Weights of a small transformer language model.
Architecture: LayerNorm before each block, learned positions, biases, tied embeddings.
Training: a variant of SOAP for these matrices, 3203 steps.
Each number is 500 + 50 x the weight over its row's rms, rounded and kept within 0 to 999. Layers, rows and columns count from 0. Numbers have three digits each. The size before them is the row's rms in percent of the matrix's.

# layer 6 MLP down, 1024x6144, rms 0.0596, rows 145-426, columns 5136-5183
100:516464479432490449459567472489420424486428462534498469411512514564466493591442459474534502525480537438508541444530574531574476530530370426485519
098:497500451465535478518462447401447464489498535496452439468572411488469597486461506569506441543486563512511518440477457471599461461422435533540528
098:473464500455419499484541605412586600564542440501485502456461511502578474398498443473470418570507488512446575515461513508550497454566510419512516
099:542462560572510441542484597426518552560554515516499494510494523536507561411425496520500554440408526536496476503466458499460447454502435524513425
098:446455308458485469430549531472476472516562443623513400493496493592523487456474398511570481469492554430474502547410442483521456464689406483491483
101:590360487504498553461407515461507552473492525525509554479481501494480501580494552495556483496554415572526463431486465430467510440441558496442542
102:427468486491525473579428499576503455548373455495456393534493535445435521476465524559441415509478469532598550420451493478526462391484458506570445
100:437435489406574474558453474498515469530496424544594454435540457400501534499510551428522554544529609422484518464529517532513439491492470428491470
098:543450471471519447512482512374545522444544459480458465568550489476447524494462556494557478446497622420556538475474441423541541536481523471498425
101:458522553450532537566582462518382519446437520558482477502469492489430466479532476525463441601452502526490532551548475539473477541536473465380487
099:527535523608526357595475490626395506509453471493468572406504505491537459450478573539514488531504447507525499511522506479501584463506554515485510
102:524393439486430513437484594424508551472460425515533432491511554559502438422496560498461517434471492458616590493457573497371497549535509536494464
099:408547409468461544561510551510507467538523528496431464448623499535447462542437484384431553559497348491532536504522575567492496472527496541406550
103:450475500504523550484489443463434526471516464524463484543516436542478508588510588485469545489567538585502452498521511468445413481534453520415506
101:528517459546542517466514494412550472410479556578467435537590482583518532590424533586560521462461540454509468409472432457493506456517487377422438
096:478485523504485553577435519504519509393582498523541426410519397532551431466623422450493436496542439481539534483523493541586508579479446463502515
099:422456521593475499479523507510440545606570431473529557489475449476570466465509471468498527614406454482503428457448482537454369509463511555497553
097:549432438551412408543541465594477548430425436506480559507485468433438409456622567511501558552571440446511462450474539496504543512443531470506471
099:446536532519457361555442509507482492534555449679372509470562517422410543516503482461543432590509515453575718665478460386456456449443460473514515
101:553433510460568565551517554523494500520558455456547497496485478562533435527491443499512468495397457469501520442525483522466556496433659470446474
097:485431504433471528533433433503515424453587473493492441474537501461423518481562460519573532489494532522473484533516523491515604403540477441520497
103:472432432459524525532512535498377454613461433413500466474384506480549455421387367489485427539442429523493480584422435633470466513540444416461563
098:420493475474461427497504446596500497528476507451472552471546504456539574492511556550526487575537471516464478492498462517585542484399479495428522
100:491514552513523474528396530522495535503575495509471476528477489473512381488462464549504435488503511518500482457571495508478517445553527490449400
100:468470423495375478499423528505465447478476526475537454420482430525435507500535419405402368489558450612483513524485493420453521407440475439495517
097:513445428462547565541541493500565481449497499508554488524558468500525479487569486560409556490441555487459443520517455479509518521578461538503498
100:509533488561395484510623552481451490452502532472440571463532470490503522419458506540442466508481529407521366614521525551476464547504557408590506
100:516452517521419468479476442469459456489519415537456401477441481485424568511595494478502555506484399517356515493451485433528549474516538447459525
100:609477434484501477483539555520556485527405515451535525504355520478437587499514502546460520570492373489504403563494532519502511469543551440479471
102:507493447485547434529413583532470511522466510436448433446519591491450468462481475538483469475574522426544541515316406417465495512512528550535465
099:536483425502509496449492505575568508515506490507520445456540362549520483425400550414503460495463461474509580435433535494478522485453386525546474
103:476410549444463459465444522490548507415454462473486572521495548483439469553562476616493450620388522402461511494500393446489544532505560533528508
099:503433478473505508552442550530537523526484469582563427451529580383501592465440408443560551399462515553430550482483457537541471422481515542512563
100:554391549506434490463517490472525533557439509512518585461595552557524464438539646473534610571461581570518540555433539504510449521486437493463507
101:467437457430519541533544364573497567483388475499490601553419537534448562458393532536411518539426558610432492446578522599549510520503497478543437
099:497426475502434415544441495460524479521559448429516548516485584566595493539464544561467407489421601534480662527415580453588441556487501506495540
102:516449428499419446492523500510533428459509511449547520556555457342513519395446539529462514531485477491607432460469462519467586500437432479434436
097:578554529584522550454489606542635477525609491591441588441579452501518429466536536496459499543433438534470441486455501543565543462543458507407445
099:481471470493522412481444491557510501498424569392477496595517447545505480470485504545445473531513411431441490454432509494427513506553437439522474
100:535416456394451589501594479493509549410449523442428496471415466494525523446501513448498514461441463388565440563446467505448446533531570453435535
102:477486439356472453529521501643518573521517587484471488470486399539489393418442501467428519501513490462504532393519448544489540450506478441471397
101:441430523453549532501398528410544529498512481486511608502504488540506530460526435483417615537462530492622564478509620470502407405450456568474427
102:541487509466555470449469491499561587525472420485448522391423467525566527506528441469539560533504536479508422439592576484526481445483537538543471
097:517509490416537451615467452508515513540444527463466624465460481560490446443532454559453502584470504518478388428462534502544503543485458543419571
103:527464555430466469509512486463478494509502528567505547411382494507487371498437444440570480474455460481447515552486516459586524567549528528382443
100:490553459487542478452410588539521479540515510486436503553558467439449472512573571504473424532516492414531378396625572502455379591552591496480563
100:416565537415517483469518507500556457463515482480550572560565505531463483530526527468591426422469496509608455521489498500469470493487437521525533
101:531417495485505506477503560446412477492498451552486629500506557437548514535414485497461478556492476455572545493461525438572427554502610526436433
096:543455434453503497435543458427479518580526495437474489414495435514514554518539563551455527485472474548518471500486489329520496381511517456524503
100:526570463530457410551533553572526525549491507515540489607549582443428583474497487481461536334398376431542440490482524633540444518489510473529492
099:549575456508562455520472536509482502479455500486499473423453484464507475498350470528436462454485508628521530494525465448522482403490530544475437
100:527555426577469454461583535488446532520485514498448442581544534427534493482517443449412482523469530568468466486529459503514495584500443546423538
099:526534528481503458399414504400523461512520456379515514538520502442501465483474535507463464436477529455538496448519443518517528412577543420369503
102:480398476464482392484480534531545516496472515508528547575528438497477419453520505433439486568563378505549444503542539558478459524502420554438532
099:591504545437561592562503441511483476585531539469537544523520566474571529488543489465504455425431517515512492439519484489448445391486450527493413
101:520480517431461543490538475469603501474470511484510440522447581491508535499524457486458610497449584504527516539513572582477524450517560551416518
103:508530549643516549507556474465511420477489479487530563497487507493524456519549449518469570499516414502509474504508588464546488484498462508411479
099:395429488530528451453494474425530526412548547491430601527436501553517512484515481505499422460453503506487583585509467506535480410419494431513524
098:500401466570472568500515478528578549545387439503500567509499445603510514483552521466577482496472500535337540565476463522521529478536458562438493
100:547419554440571523478536561486471539436523503508544536487447509533485490576525459549549530527472446543583451517484501488549564516559488439454534
099:497551569474620538440521535363545480556449502539480546489496409524561512479497500465473483614533590507515528540578464473460446573467508479461440
097:374548446524448471467478499433579459465410421480501408536499537507502565537461564458412533546562401474442486405475524441456506498471491466414477
101:562412591434508398494478495548505545478498572520486450472466539594508529501510485427553442414533505529496405482526554537515464501474507485444448
100:475478510481465486488526450359507483438486517490501450598582508500502418485479422564581604464486518524512699474511563582530538481541536422586489
101:487341487410444528478531505449460493533514508511561465584593445498589468486457525463475493512444620499550432504498563582550499483556495517479461
100:377473542584515594499532516516409403545471469488540482562397425555512593429516590538404490506551466506454543522501478543479518494524547510415492
100:445490556544509569566469510492514494580459424461439453468504552603472460434506535489472532547498498533519472585500425522432565384490455469491507
099:471531520576477519515528534481488557452460516517500392483430487470578613487432529434485504455508521419533440548570530492486526504527554471411587
102:472454598539518413432520437530401393491573490498461616516522466513503431565537445445459511468505437486582511412562530450454507472504518469526426
098:469537554441498503526416437474495588522477493388445463498558508392506474439519535454579480541496463364524512553449455500512550544507473450466414
100:481510549458506471572562417569592379465525426441508519534549443569551471462501528543507405539463503446551371461509533583557510507554488525442490
100:541451524463530427491546542516547494458529473575575483544447544458441489504539645559486529526579484463438466525495461553439521545489549491508456
099:424475541548411462527447406475520549547492534446626510566493462413565531457439591411561470397570496456448486524490440492648546513523523562525501
101:515480551566481479470590453510545511593500503541471496491499587567478581406506589474529506479453517522501464428552528524515428560517528515564478
095:592543448520536497322519585559517494531435491499514473499543467468469471474466486448502552564517516452522607540457510567458571500507496505447394
100:515493543407427463428457449509513546528503513503526614565495518510528487499566505538470470484530420494448482544462516475517523458467437512423439
102:482413435491518603462424483523581486533510513527578468488547479529487479417609501545480489537500466539513570546534503507550490464473524501417498
100:569431444530393572474530553480537492567510558457439518450505508518490452467495608449602563488492442516433465361522503450529487593462461498502420
100:541515501432568557508423580459436423425503515627535562394428482500594518498465578519536520474497527507488522503460516493514535431522564520495500
100:620466596530495487524545452543445557473487425487429489505552518511534576528490517531439444424509382431529416481485544514603521426522423551466460
100:482521451481469573519602499442548433471441504521484432408459441407597450533477394505524497447441501400488503454534483524566456513558533424450491
103:554475571515540546473426545490554522423451380481412471425456480526538522489506499389525555407494435481582507458560539539485546447510469473540456
100:542416423505518551467444526430467499494427540506488463458541507500472473543458607475486566500500514503486581526497556457528529489597414460501555
100:461416556473446522523513452549469513541463477392461455605474487482476554414498474481465577529513470559429548494408449528486501531481505431529475
103:511531612475538509525484475523544505489499484534447499551501517465437493467457540597493534482468585477420521457402612484534502440586453498409458
101:455492483430502447398460486527451450572436447447514472465538517507458454494494522554513443478606500478533512522457602498526455467416514484548461
099:533460476454526514589525536451513470466443518668563477509474506485462514313457471455564443346453555491481491539509486525382499478399500486581517
099:483497665542412494523487512450547504459508565521388413501517455425510530572427529453436470537465546556480483532516552608527500450517537513476472
099:431416467494558482495493475537480424503498454429507501522470485442526400570436565549513449524494498453509558392490483491406531472484460438515410
098:489542550449473526505371451529515568445421456577507519390567492593485480564544447521557517579548575549402471484449426383504547449582546465380496
098:459503498406464521424514569494526452449418481509480415511474464482524526524517443528510576493503449444483609510566430498398455488567518549480518
101:488501564480542396454479511454536516381421444501479486450534503536441436415456428500571491638556501494456487463379543522605509526474540463484395
099:421440479539494457484528656362571489549430528431393490563540485499508506536424532481510566533558465486438497419474510482496505544502505577536482
100:542525478506572544559477507430525511466498499444451521546470405450460406546434476497466413463453585507562459545550527499478586556482516410439535
101:481493445467400544447468465552550481512444651519530595518571499461453380483502388361501502491470537596539508484548477575529470444490467530488506
100:488452541472561449506350678538438489482531390430480469506482555471489370526478570534477521442500498494555467429614514458421498409523470430555465
105:505545460512594461542498470503472578431506507428492419498530519411512500516414497447528544502468503583523517494464502490413496407507467525539437
101:530551533516540480493417463455520551581522488553477559596513475563424513503528527547510501463440527495542545584552463453364585454485475415424464
098:489517542507510483410475462529593436551498478429450512519612521507520592525472510523494475460537508473450477478504611458488463449479475502452504
098:471536522472550535499475516601600471499601504542519683527469407537447564519501458435456506409447507492508499554429462564480455531440405461393466
099:540511554404522432477497561526541458556539501476446469491494581544518578533565455449498558473428430484503547486567566520514466494496483567500499
098:581591565505528566492587491453518482405409516512541545526344504483509518528375468458497489570545491575515477518556533532513485447511439481573443
101:536447492571507560489506501460509484492453538550543540495531526525467504577538583463556481590498506509503448509423454514498553446486488488593532
099:588442446417494520430440518547498547544480483569462502546498550486507455486490393418461566567513420480478545421535458602501487425506538485476631
103:512481449420590487534520476586528577487568509553437630553568542501564437447535514413449471485509425551520492454558528518477453593453448515482432
101:451570644488481425514565522374496453420557575430433453520568478463526448461583396568469533474458472500491436551457494443431461475547467502495476
104:512462476467444450475464543495515550527422498468542532520557492452494563467544438488511461454388542619575471435496463548507491536513508454518473
099:513440529464489599520522478480540582516502528543476495506402527530437565491528516457385495450499455567509377456469480468511475454612469479462522
099:573480529515539521436457555564422481499508553464582544495452400465478633385393569482432556473521507528439548483541474531499428433498546545504546
101:546517610583569544479611431528527495490484543472504526474522451465453455473495498404487364542515498420466531516543518523557457506460479411466476
101:508490526558493369468573513467510531472488532545531437516477554449435517554531428513499532590479508517469480463473516543497478430556496494465376
096:463490427397462468494491588456549527631430492485441470465468551471539516455496463393458497468466455527521515454521580518465525495575457542473503
097:525469437427477466524440494471479542470532486530553524453435431467487495529490569510528505409494545538383513415515437556519434456537462517478450
101:403561466458441455626484409434487476448431504566458487501514535489488467451532549462552459511501550502425495448435496536533446527551584421567500
097:408578526594561461494451527470580536479475528413486567387431487511525432586454526508439467511505450502526611512588432515500490569611488510439410
098:592453438516432542529459465490438519490482577553536469576431463392571406499498522447486458360573451540538524518593427474563447587515548496532504
101:409516465452492484485568538537413435560434390503439517455501604441464497515491444383471424544411501377487524433516450558474566579426424521517609
100:525540437433461548464518521485628503464521497458568520506457550382470466525543440476544443534517485462473602540489528512424560476471447458496533
100:524452490563593464569445442502595551528433368461410400514478460528561461566468523457456465516495387508523431443479547541467509460436454494511447
102:525489474517447438520406391633499511566452478565497486433455547457524532532414480549473478561486448537562576509493488475488434504516557519553487
100:478542503448401512597527466454526476535547456470402517475438492428466463532498551521529515553447478608609441519485435471490507432477480525397445
099:493493388522503505552518531561528518428471456523528429450482500479499509535555434525476575534539435421568442429442531476550389526401486504479528
102:551455501500427440490408464529538526518514512502423469517526535509547522478484570507448517460569536500468531521447491472424452464491439532510486
100:479456493503545533435537539525469568523461464487446443543510505479536537584429543441605522522528498502512428551497509455530555502515548524582494
100:549482535541463497496489564536629429564504514478480478557496562429522363498529496494475458424526486552375454516517553453544559477507425489519540
098:540510480498489394581480491472528486478494495505353504409510465498519456517481485525560521518560515508463497556531491441507482452510558557563494
100:425476470500466499484494542525424524504449463532477547484551514453489417479446397386467416534391615507474550477519479537619465454563548591549488
098:456486570555505539452469430585464528565511514465473404442498551511562432473426541473486534458474543459566484486438482591536439563529498493498408
101:576493477412524489561509502500440498418497611465524536522461547575472502536554514500418483545443493500529540533542513578403500504483534455410470
101:496531545522550553443478468433568478513514550548544607569486482469496486557485526500574500467530569521497442530453412509509423479457570585605453
101:489464449433523477587401564496536641391436470487496590552559450506472520526430478460507499497480415583537517459467441584476500553530404454420482
098:444504570448522528552571486575567533511520503463506570462411600477545521533486612410470489526496564496485504609562455484559506547478504446437444
100:438554483507526539434617518570542533538474576566516494512552540477572426479538551448424574509553472495480511590428521454464560460567553502456456
101:576528463536431552505520659558520520501520436437416583472423476485447508593474507475441439553563436529507491480472497516456514465541612542410503
099:463479610553443529492538444539477534488435579506481530564534449559367444420423543527475556448464464551513451489490533535597553573447468463509482
102:480486560607484499597504486520443435535537460547572456527473512492449494423456395492543596579409467575476501543492514493505538440469512593555505
100:450477529491489389494447550485567515439461577519507464532524476424451515467469451496517544574538530471546526466576490409571412427528560444524453
101:620530496476561465483527465551458524460520526489513505524489424586536456460481506426450529558501476430492487449478557472515476420512502475492514
104:528466443422563469504532545499541580452540569470419567438505458462472444454570438493506473493507453487512516510620537541452482483509467494619457
101:439501437474461385494492478441483461423456467524456539500510530405455524478482467522499526540431459447479504496476533500480547477473517493573472
100:454519514403459504546508451490549440503516427528505533508525497450425636473499549501519492444517494430466549492547500567505566466444493489509540
100:564451507507589542481510546495517492492455495452445527536427505473446528600545519527510488511585431418522466536583500565455575458514499525412471
100:451606504473508425459525486467466535563488416369425535506505529528461447473480528534437452538414491494542564525428473474381481409555555587497483
100:518497530374417582460568482486385435533463469487486498456473471438423520472570551475469451484438532483383477427551593585527545547536488484535541
104:512472555497537391460468436483470535557548467431461497455495567572409505393615398391437506437511473537486527548457547562551548539490470479472480
099:458455521469505321444485462516411502515523528473440527409543500539507496439582428525494533446457563507499497502530611531417491546573568459450465
100:468431495436523520560469511494553515429563465497491383519516535551516509394557546544447540534585525512430493480565523624476502502456599522474618
099:546486449459381473519437516385433540435496500459608537463498586480511405496562486472431459440508523483628443482543533507554548600481518478551494
102:445447539534490519551535491440511552502548451514518444423477423506548515517502539512487530473545582526464555469492503498520534488525453482427488
100:532458455464525496472481430450533434567657401416591404453509498531471526485500587468539495549493592455436478446540497446463502430516511516442521
100:492473521473409539527454517487507458493557496535508520467508512529418531465394573493507451438480539487554541549534475573504545503534460463472522
101:535524512477534506480505534571479493530577481497545466528580478405530541478461508544457478569438531519528498521458528517530535477495449535561500
099:481456451501459504553515515514523553480439527494532440466671504463490550440560540574471470529467482457529477523491505493492534479467527601469466
099:535517520522549570508545511465546473459490476494564504490605540533491534525384458450465491480427401519482611568562534474548544548514497505518536
101:492489555493477516522495448464464637409440523567471395456426489524513481498529506478494461443455541483515508486533537550499454589434445491445466
099:468500483607481557460452526537533499523518507516535466483521535587501540562476458593496546430439535454529626512451506508492465436468606477477462
099:424535469572514536501446521485553469502411436431503520564503543487544561465484637548471491539448545523466539637526499455433535485424484476513483
099:556482540501525524535537535621480432468517556369537492466533480526556478516546440429488453516444522506487500482469518556591493547623479467417548
098:473504469504515389482565498497476498476493515564504586529554457480532572554562488467536524591505358561552466457518534468515484525497433551527484
101:566368449502330540544496547693497534546482527424450530508458504499557415452541551494564439581483479499472606573472472503532432579504490522419405
098:526451500474537482468551422519448570516567512448494490413460474482512460476441476535472493477386467515501492473437441483528499532564443541653417
099:538508581587486478521530433530490457391528502405487494489473498545576465529502527528490473524474536344486489556542564510475409567480491526522482
098:496425504544547435618537572507546514453465459557509459488500456507423547575526535516433539497442506517533522507379429415487563401513462471475468
099:508486419461502494512479427512504480500453505550520517577472541533601555515538436488541495575376503484452535542495458556553484511546433499451442
101:494526499561540476522525460373400518424475621580510406559466462473447488559509520532514463508420515523513495535498572529575528607683482461412539
097:526483525530540571580478496598550455485487460504522493600543457480448495497456467472442513565459458523429524495521531505505427544474400533535430
102:510551512457558477364548434476484478475497516537488539447377493549425438530507528521424456518507479506495533441440537530437562580494412433497530
099:537513606422373458435541565554470508482475507464546538557515507536520634579506398570436528465502405484395501507440535474522488516428501496513461
099:421494629543470468497512541442475559564551526542542503531697515516564480494501484445486438482474533517498465356426509602464511502481532515543529
102:538514487507410491482533443481454521497438426545425371532554516503505561493524443470438527550564613385532434521446484509486500525585458490442416
100:462371475543490505524456430495481517468551482558505462515476471515518515481471514488615512519512345446510480537555583474501498547502452426470537
096:517480426463543577530390528453640447564450518442466434500544454559531515372445489450421418480390496498429511505418507530502422516485503454579451
102:543501423517408392465456476501493524461468490450443489528493461428502478499499468572568666491366403429621572563517507509490482354456440540467385
099:538509421480473499503540410465403509540543565521608435452501511495429542541456457490433475518466517522539558470484544462545564517541496546519487
098:605488476516529561442566564477448513470534570437496568500470405479486513466516502507475510466408528513510551550481560498465479444575479612547465
102:472565506480513523486429486516523479484428512479501469483461491449491485491512528442419510491517470436519476537345531526425462367555479564540461
100:548504481468477439506564499455524620507445500417503442500488534476496463560509471463557562506531591501534544470535410416431556534470480593341523
100:548368455472491484489511548542473421491468527526521491465467492481476512481496437550517434567538502494561510525489523563550493510502478383461469
100:385499488558551474550482465508482569517490464585523529505483530563480552466442429539538489405405491565421432476540466539422562424537514557466420
099:519455465454483510459499482501556552524476503406565341456440439498540496542519464465518518612516584476446458498546497541553536466492438473585571
098:515435392547396521500487506585513473488443462496571591453445368501444467516563465423484523471531382416470543461352500610568529455539556488503443
101:527497435451478403563446466428470466467528446483445541570522487423462431447519458537490438545494563517555540518570447457516597493551417480551538
099:426551457560514525491507568505591618514516468552506369436534561487532442510622487562498483489494535488485530553471473528464506470503458551468548
101:459534407373484460450485510486511505469502611430542583598468493443516505568440440434445569519476473375557560319497530513424446479479438490513447
102:486481554562480445498555459506488601562515603604491568534480447474484457604459443487500429389495530508468540478596600495498484450483460474479453
102:513475492419548516507450514415492512477491399567585454438512477514517501473448482503487579524484440553533540420520541458586412507451480399476428
099:543402483456436452521502461558598528562475566481500464486519424445561523599553493516460495533572575483464493566515523505463460561509545480469491
100:488482572606487519518471549534458475412516501514522503517549481503557465498488374462463524540539473396549490503415455501435455489514548388438502
099:493536479499465589498606446553512544531436528439500584574587612498475510576482539515502436446587445475475483456512517462518531543472420541431534
099:462505549410527469452485453523541504559484530478571482489449486492450533364579511528498496534511463524529563458558444468536526500560471516381486
100:527425521492546531555441501458498478388555483512579463532528521499480538521525526597450489542560486487487522506510475472586458568496512522488497
098:467549511564612394498468507466519553521550448447571418523508459485456542525467615521452478500444422535555564589527539502479537525455494466530526
099:468452499512494498406492386515447464506383518422524572476463566486537473552536490508478488455566430452489597379555492466488577424544616523467444
100:536487507525540510463525521501423500567462395523517501497551495498474526435492594445518409543476546474448419523461429481512540511496440459494534
100:501547478492460533516475555628552504564561516562539587545525498598420423397461495524499501505521513470477457502505447442532507539463444527558525
099:492500506467457441499536405444470501439457413560523508481368511501502540438528523542490490482442452441516438569535519518564539551508505497444492
102:470517540510526462647484475479482502523607493577478523543517501563504584527441585527463518450536478504385405438492473529458444519471489455498516
100:466422449503569458585566473464549438519561574473441677511502535444528442551510428450449409486536475541466506518408446524551488432519535540481460
100:464518486585450498531439487537537522554482458513541503442484519535486540517483526496445535581512502470513427458400499432520507465507462459464519
102:496490509532429399498443476548519491521402471510540535482518505563529520402511458414466546515462472483530448522496495518593500567509366458433445
102:504548549445533468626518502615514509511463489434488553411442537538508544488520500488426481547513525530525453551479492542550564403470470364475496
098:440485469483447551497566574509435533385435489446444535501558493542516492392427532516516486471479451545491533491419558508432550504467489473480440
099:511510452543456501528439501575507365460471543422505516618517515551514485560484513539568514363420373452490509522513511479475470513575478489401530
100:467456504407427470425576493510460500501541495454447458530534486543494437440468541479469464507445510575534376437492506495489481493529448455460525
098:499465551527542437571587507461500580448426471560512559497526480463517497493439421516485498444509459485556556533473552497417498348383506470514516
101:514530426558495587531495509491456466482589545530508536523502530500505349468561522554402528464531488572431518557545479474650484476511402488515479
097:466475474463484531462525534511492514447518516518560417542510531525493492480458494525527499422482535473464465508469507497492493471499549486376473
102:491404438554487426518545491517390477560529438484587477577592471499524568415496521508552557432499518515420482442518415478530543482446510536578553
101:574389528462480436387434465570489480470457553480584447496534510507486440487606460477581494471504646500482531494584532512486525449553390412521508
099:527540509458496455561437437611512430498479533497494436626519499471473478513541484453488438476454516510547497458513469507502527469459409526480527
101:470463490502460457443432418452508475492433511560363463428536431499534538541495479399510559523460526513536574494618483494483577475479516409460538
098:474420483548407537582594505566484576470459476521555497502483415511516515528387549517589546545572439529488529632542541536532564429561543574491489
098:506514476525546530531516555514539532566532533491463516458476529627459488478498356595480468364403618529565446422574531569469490481538584536454489
104:506556426439484434534538395514393438494490534541441564461395559420420504508441559464467560407459537550378453516526519426567460478483391468445560
103:452404439393466531544383556515402575522469483481456416468444515501450465507508562538531457509503497496493500391564450451447386515419528478514471
102:528423482550538517543484495399433477434477522483465485633554503481497553554469498470499569479465459428484519497482532500490521538582454473504367
099:425562525496616521431561526449507568537437360514547435491550528579494497510416507395464509532501558466405518464502439558565606506519472471494506
100:497485586486593435471556510481463489525421392561514352473456529527566514396530547538509433544456561490399439509536460470497507557532522472534537
098:543458499527530501543480482459525528522576468473413544553507453495489511550514452489548544508436477434556468476442464488458434426597488505599559
100:482492517519540400494467551536571552395507488639442570547438497415513474487431526547483599424497513479398484491541396460510516519474510386510535
099:458604407455468525468460525557523523452473518576512447476496508532424454475517511471485489614574470489464509491495510330516552563502558506479518
100:530517563459490551646531537515489494533529403522505552402549448455469488561522491622440502408498513455523441477484454482566530578440547557464503
097:473460416430550409501472466621488431463467507417583555419560507541522426517570509621463530481503480571481549540616499571574475486527465481504483
098:569489532495535442517520444438441488507531527506541464348514451516373451550384527451427550503484487495499459493613557498575523508444463577496557
101:506402483500497459550482470475461506461460525453525571578524530487427560499446399520502541520555569434425459497503476551502482457556556478606556
099:489461540571461421448551536503446511464529545531452505531524504384477423504575498526562472526327512476500516407423599496451535529439521516518518
103:527520465459540536419524605435463500601526491502398528514523488492573577494506542471605484499588481527487461432476523543460576581472490477494553
100:463482449445564581582400578572444473530405447551432410505480506443496454405478409572535446529578530475461552528516559539502618468521532476453502
101:403498507466570496534473441517520530471480609488502466466417520500484443551526554498478518419539578575535524531485454467520472491493516478442482
100:466400468445504423543533417582502497526570604496568494580574434488530484466537516479500428563486513447479502505555443481398437542472513460469476
100:475521446518584502601467456537560451481541423436489501507559485524413478483506562363434560485517483534537455560430467600513572498602524501447472
098:497472552553519477429471538470527461454441522525562556484417575478585455530530487472484506511425504468472415498501538506528416438480574454401545
100:524502430464422493487429531425391557499460526491521546482435570491454508499585379620517421490485578480453531422520477567552520481490510375485481
101:508434451505535488496529539560460474439557426429534414550512502468475466468439467504435513447415528475491484445502483480455538565533431429543445
103:601531506427524556490451483475484567489528405444399428549560522448459583355418406495488433423487573448461515553509450536588456477485487549470547
103:525467450458468558477508500399471506494589431510515617453541515562412430453516531515468459478503547501401521416523458573432497468523431527465552
102:448442476465548556551423430497398517536481475449568522517403496465500479549510426459389508618470437433613530501467430427484485526473436517473484
099:564432587543529502452466526564532472509544515509490481517517473492511483489472496519416500498474557495504584404460553453480568471535477498554491
101:581543403374539412472546454483530481470470404439505470498526421476508513453460562589418482512473487528473576421553515541427558506458501460359539
100:472554509415418448514506402599494371632419400459438468544527459462609513558482455544500456531528503412680466485483488453545502539463468513481508
100:438533504488631461498584497504549479516500450476531506445483348472502534491551447548441569544476451533602427599463523578591530576471425502486424
100:420524471479480486576479546536476467562484394515396521496506436496578587535498542536430439554527474573528465523488540475484518529474446552595580
100:528475524504462462539506509409545549442480457571470470437466481527584515504493525564520502444442469561524509555509489460453445419528592508487469
099:514544591575462523534493493486544404465475521507487538550563497534504441485499487486434592450606488473556511409468486408591515469529484445412513
100:487468422555463534413539558441440509498492467468530412531551494469557476451400419496489513555528487514512441503468530435511577430512519566502491
099:508466476438629543500457465588453538600568524586497494482423564514500494483572504558549510496543546506551512462490523467468516472568499486456422
099:450438509503512493563479499474469469492521503440538523451503395461554573437516544543514525433537676506447413507573446473516514522538552565524481
099:572544475446452391430441507483531526561432541478521508490591519534470590495458456571506532474454486481553439447501594541526490480462607544498429
100:529528593483444493511482464502481512581536513505471538395598553421525405487408467465541578494525473425481589510483456522580465500577476394544496
100:506463465454477401472561451462487485557490434625588494546532423518479561557495513520452571526579507462397474555493585524479508448543551479487450
099:421495554458401506461482540508534445534385612477527414463535483464460504518589405372479474541478481353542547513520431457495479512500449505474414
101:452438459409593453505537459482585425448400510506460503451412472455485469544552478487510543457489462447461436522419436469509429507450423489472489
100:458450438490534578501455568490519524472405455495478454483469490540601498530478517424506446526463532465561429508491538511426490514504451389530509
100:540520477446512459645386512460433543421527520546464524546496483527535471389584482445562432431579499486489425588560477564421602554492486508574461
098:652454586395565473536486516453518536546486452557441449494541425495541596519536475475451508517421494524338542401433478559540526504553551597473467
097:470554505468510477501548483493501505510358524494457407478463537565511520470591513470481397599426511576525503532511457551480597449556519501540539
101:556466379405446451538523465429500493452596427507498510564410497489587409470513502516431589529648478538557513501554528551508404541498471515488522
097:557515544547516547595584374446431520551510479474432488581521624523522439539428424498454418535511415465513475480529567501608529495528482473505589
101:603465510414374510528546565538427452380410477563514544471613435517476421616390498494552486412496442505501480462486494422551588540551535503577417
098:489436432500471496497496466503553458483539492503459582485434489544460435556462473504517475411502591520463493391456564599561490586480400587544522
099:548549503518442516493513539525470539409476504498449583483554657484514602453598473486590435541501517532521428493461521441513555375462459479500473
099:491499527520463505495468420462505532568522514543510413493431510458494552535478533471444566596449505501507521501463442397511456565524457503471452
100:501498435586419442497513419473457470445536512579405481599494483427466574524557480527504475521475486466506423496442554458506548487485406486551484
100:585423537539492456518484498470489593488488519516529490475446483446452575424455587555420549487432513516584632526532454391575412528463502577510571
101:506464562557387411541505511473460480538490530586504534551489459504479498536544508506473506486560425423554546441452414476431494609487504467444482
101:464555484505464497514529483532566405520574534514559441400550491468470510533459526387501634465440506503527417502455542514528471494500504478513554
101:523501454489532556528506572528557561488376456529539540497545519418466513415528412525524536557529422501535486493415495478438570564496490513578469
099:552499499543581533506566467479460442599550520437395430505518480512557414481546465480416562494497472523544550482523528517496573524545547447471522
101:554503522534507490483470471574422572557552535507508533504458551438502398491423454423575496564491442508449485451475477521490480531464419516400501
100:424460471556530402352536490464537514463510524600483519445590480516591570441479597458526526473389528437484492449560464467545458433584543477426350
100:477438501500508446491474509481509513530554491508427551400547560496427485476504465477488512589352424545438566518511513475467507444449557480557408
101:554528493445497469485474489586416446460496444528541671503519527554531493546525507525487493472571510468575479481493459481425499491500487557564458
100:488555553454421512434520508479547514504564571447505489533438479539562500484499546435499493617504471504503567408515506558459568485531461459564523
100:533478459460556493424478456507458473533496472432475543475424417454483413442544476502533437518525506447567521534463416411456510571506460483472523
103:476488472485519411482442527469439416519463422526551345530513535452548447538404566521499526483500564440498573469433513526518542542503388396472493
099:439482510398528473453481536525415487454511411450487491500457466516509558504569465450570484512492570535495355517497508503637512465499453505620504
103:459463481529539499596488474470519437501505484524504335447472457459552524533524519480468536462577391417410497519509598574475484483505461554528435
100:447558494485417520574487522471444490549605488485554474465438511530496474488557541504474447450529485518411518493463407521579507456534412462507469
101:472524490547512502520516484499558479543584520450395514448490498474449490578423471518439509531535541463550576515502512461434528618478538527412519
102:418520407428535478467516527551548443542398503490571447430536521517469565486562484524477574543500463521471465428527525371450451523482523430451483
098:486538483466477584464438530483529566455526572487461543527441484498508502600596533441431516587506450498560317429543435492450527544588457485465523
101:525450552470478425513472543561518485503456468428495495434385524461487502506433567502452499533521435469430518481513517464583500474480521484469426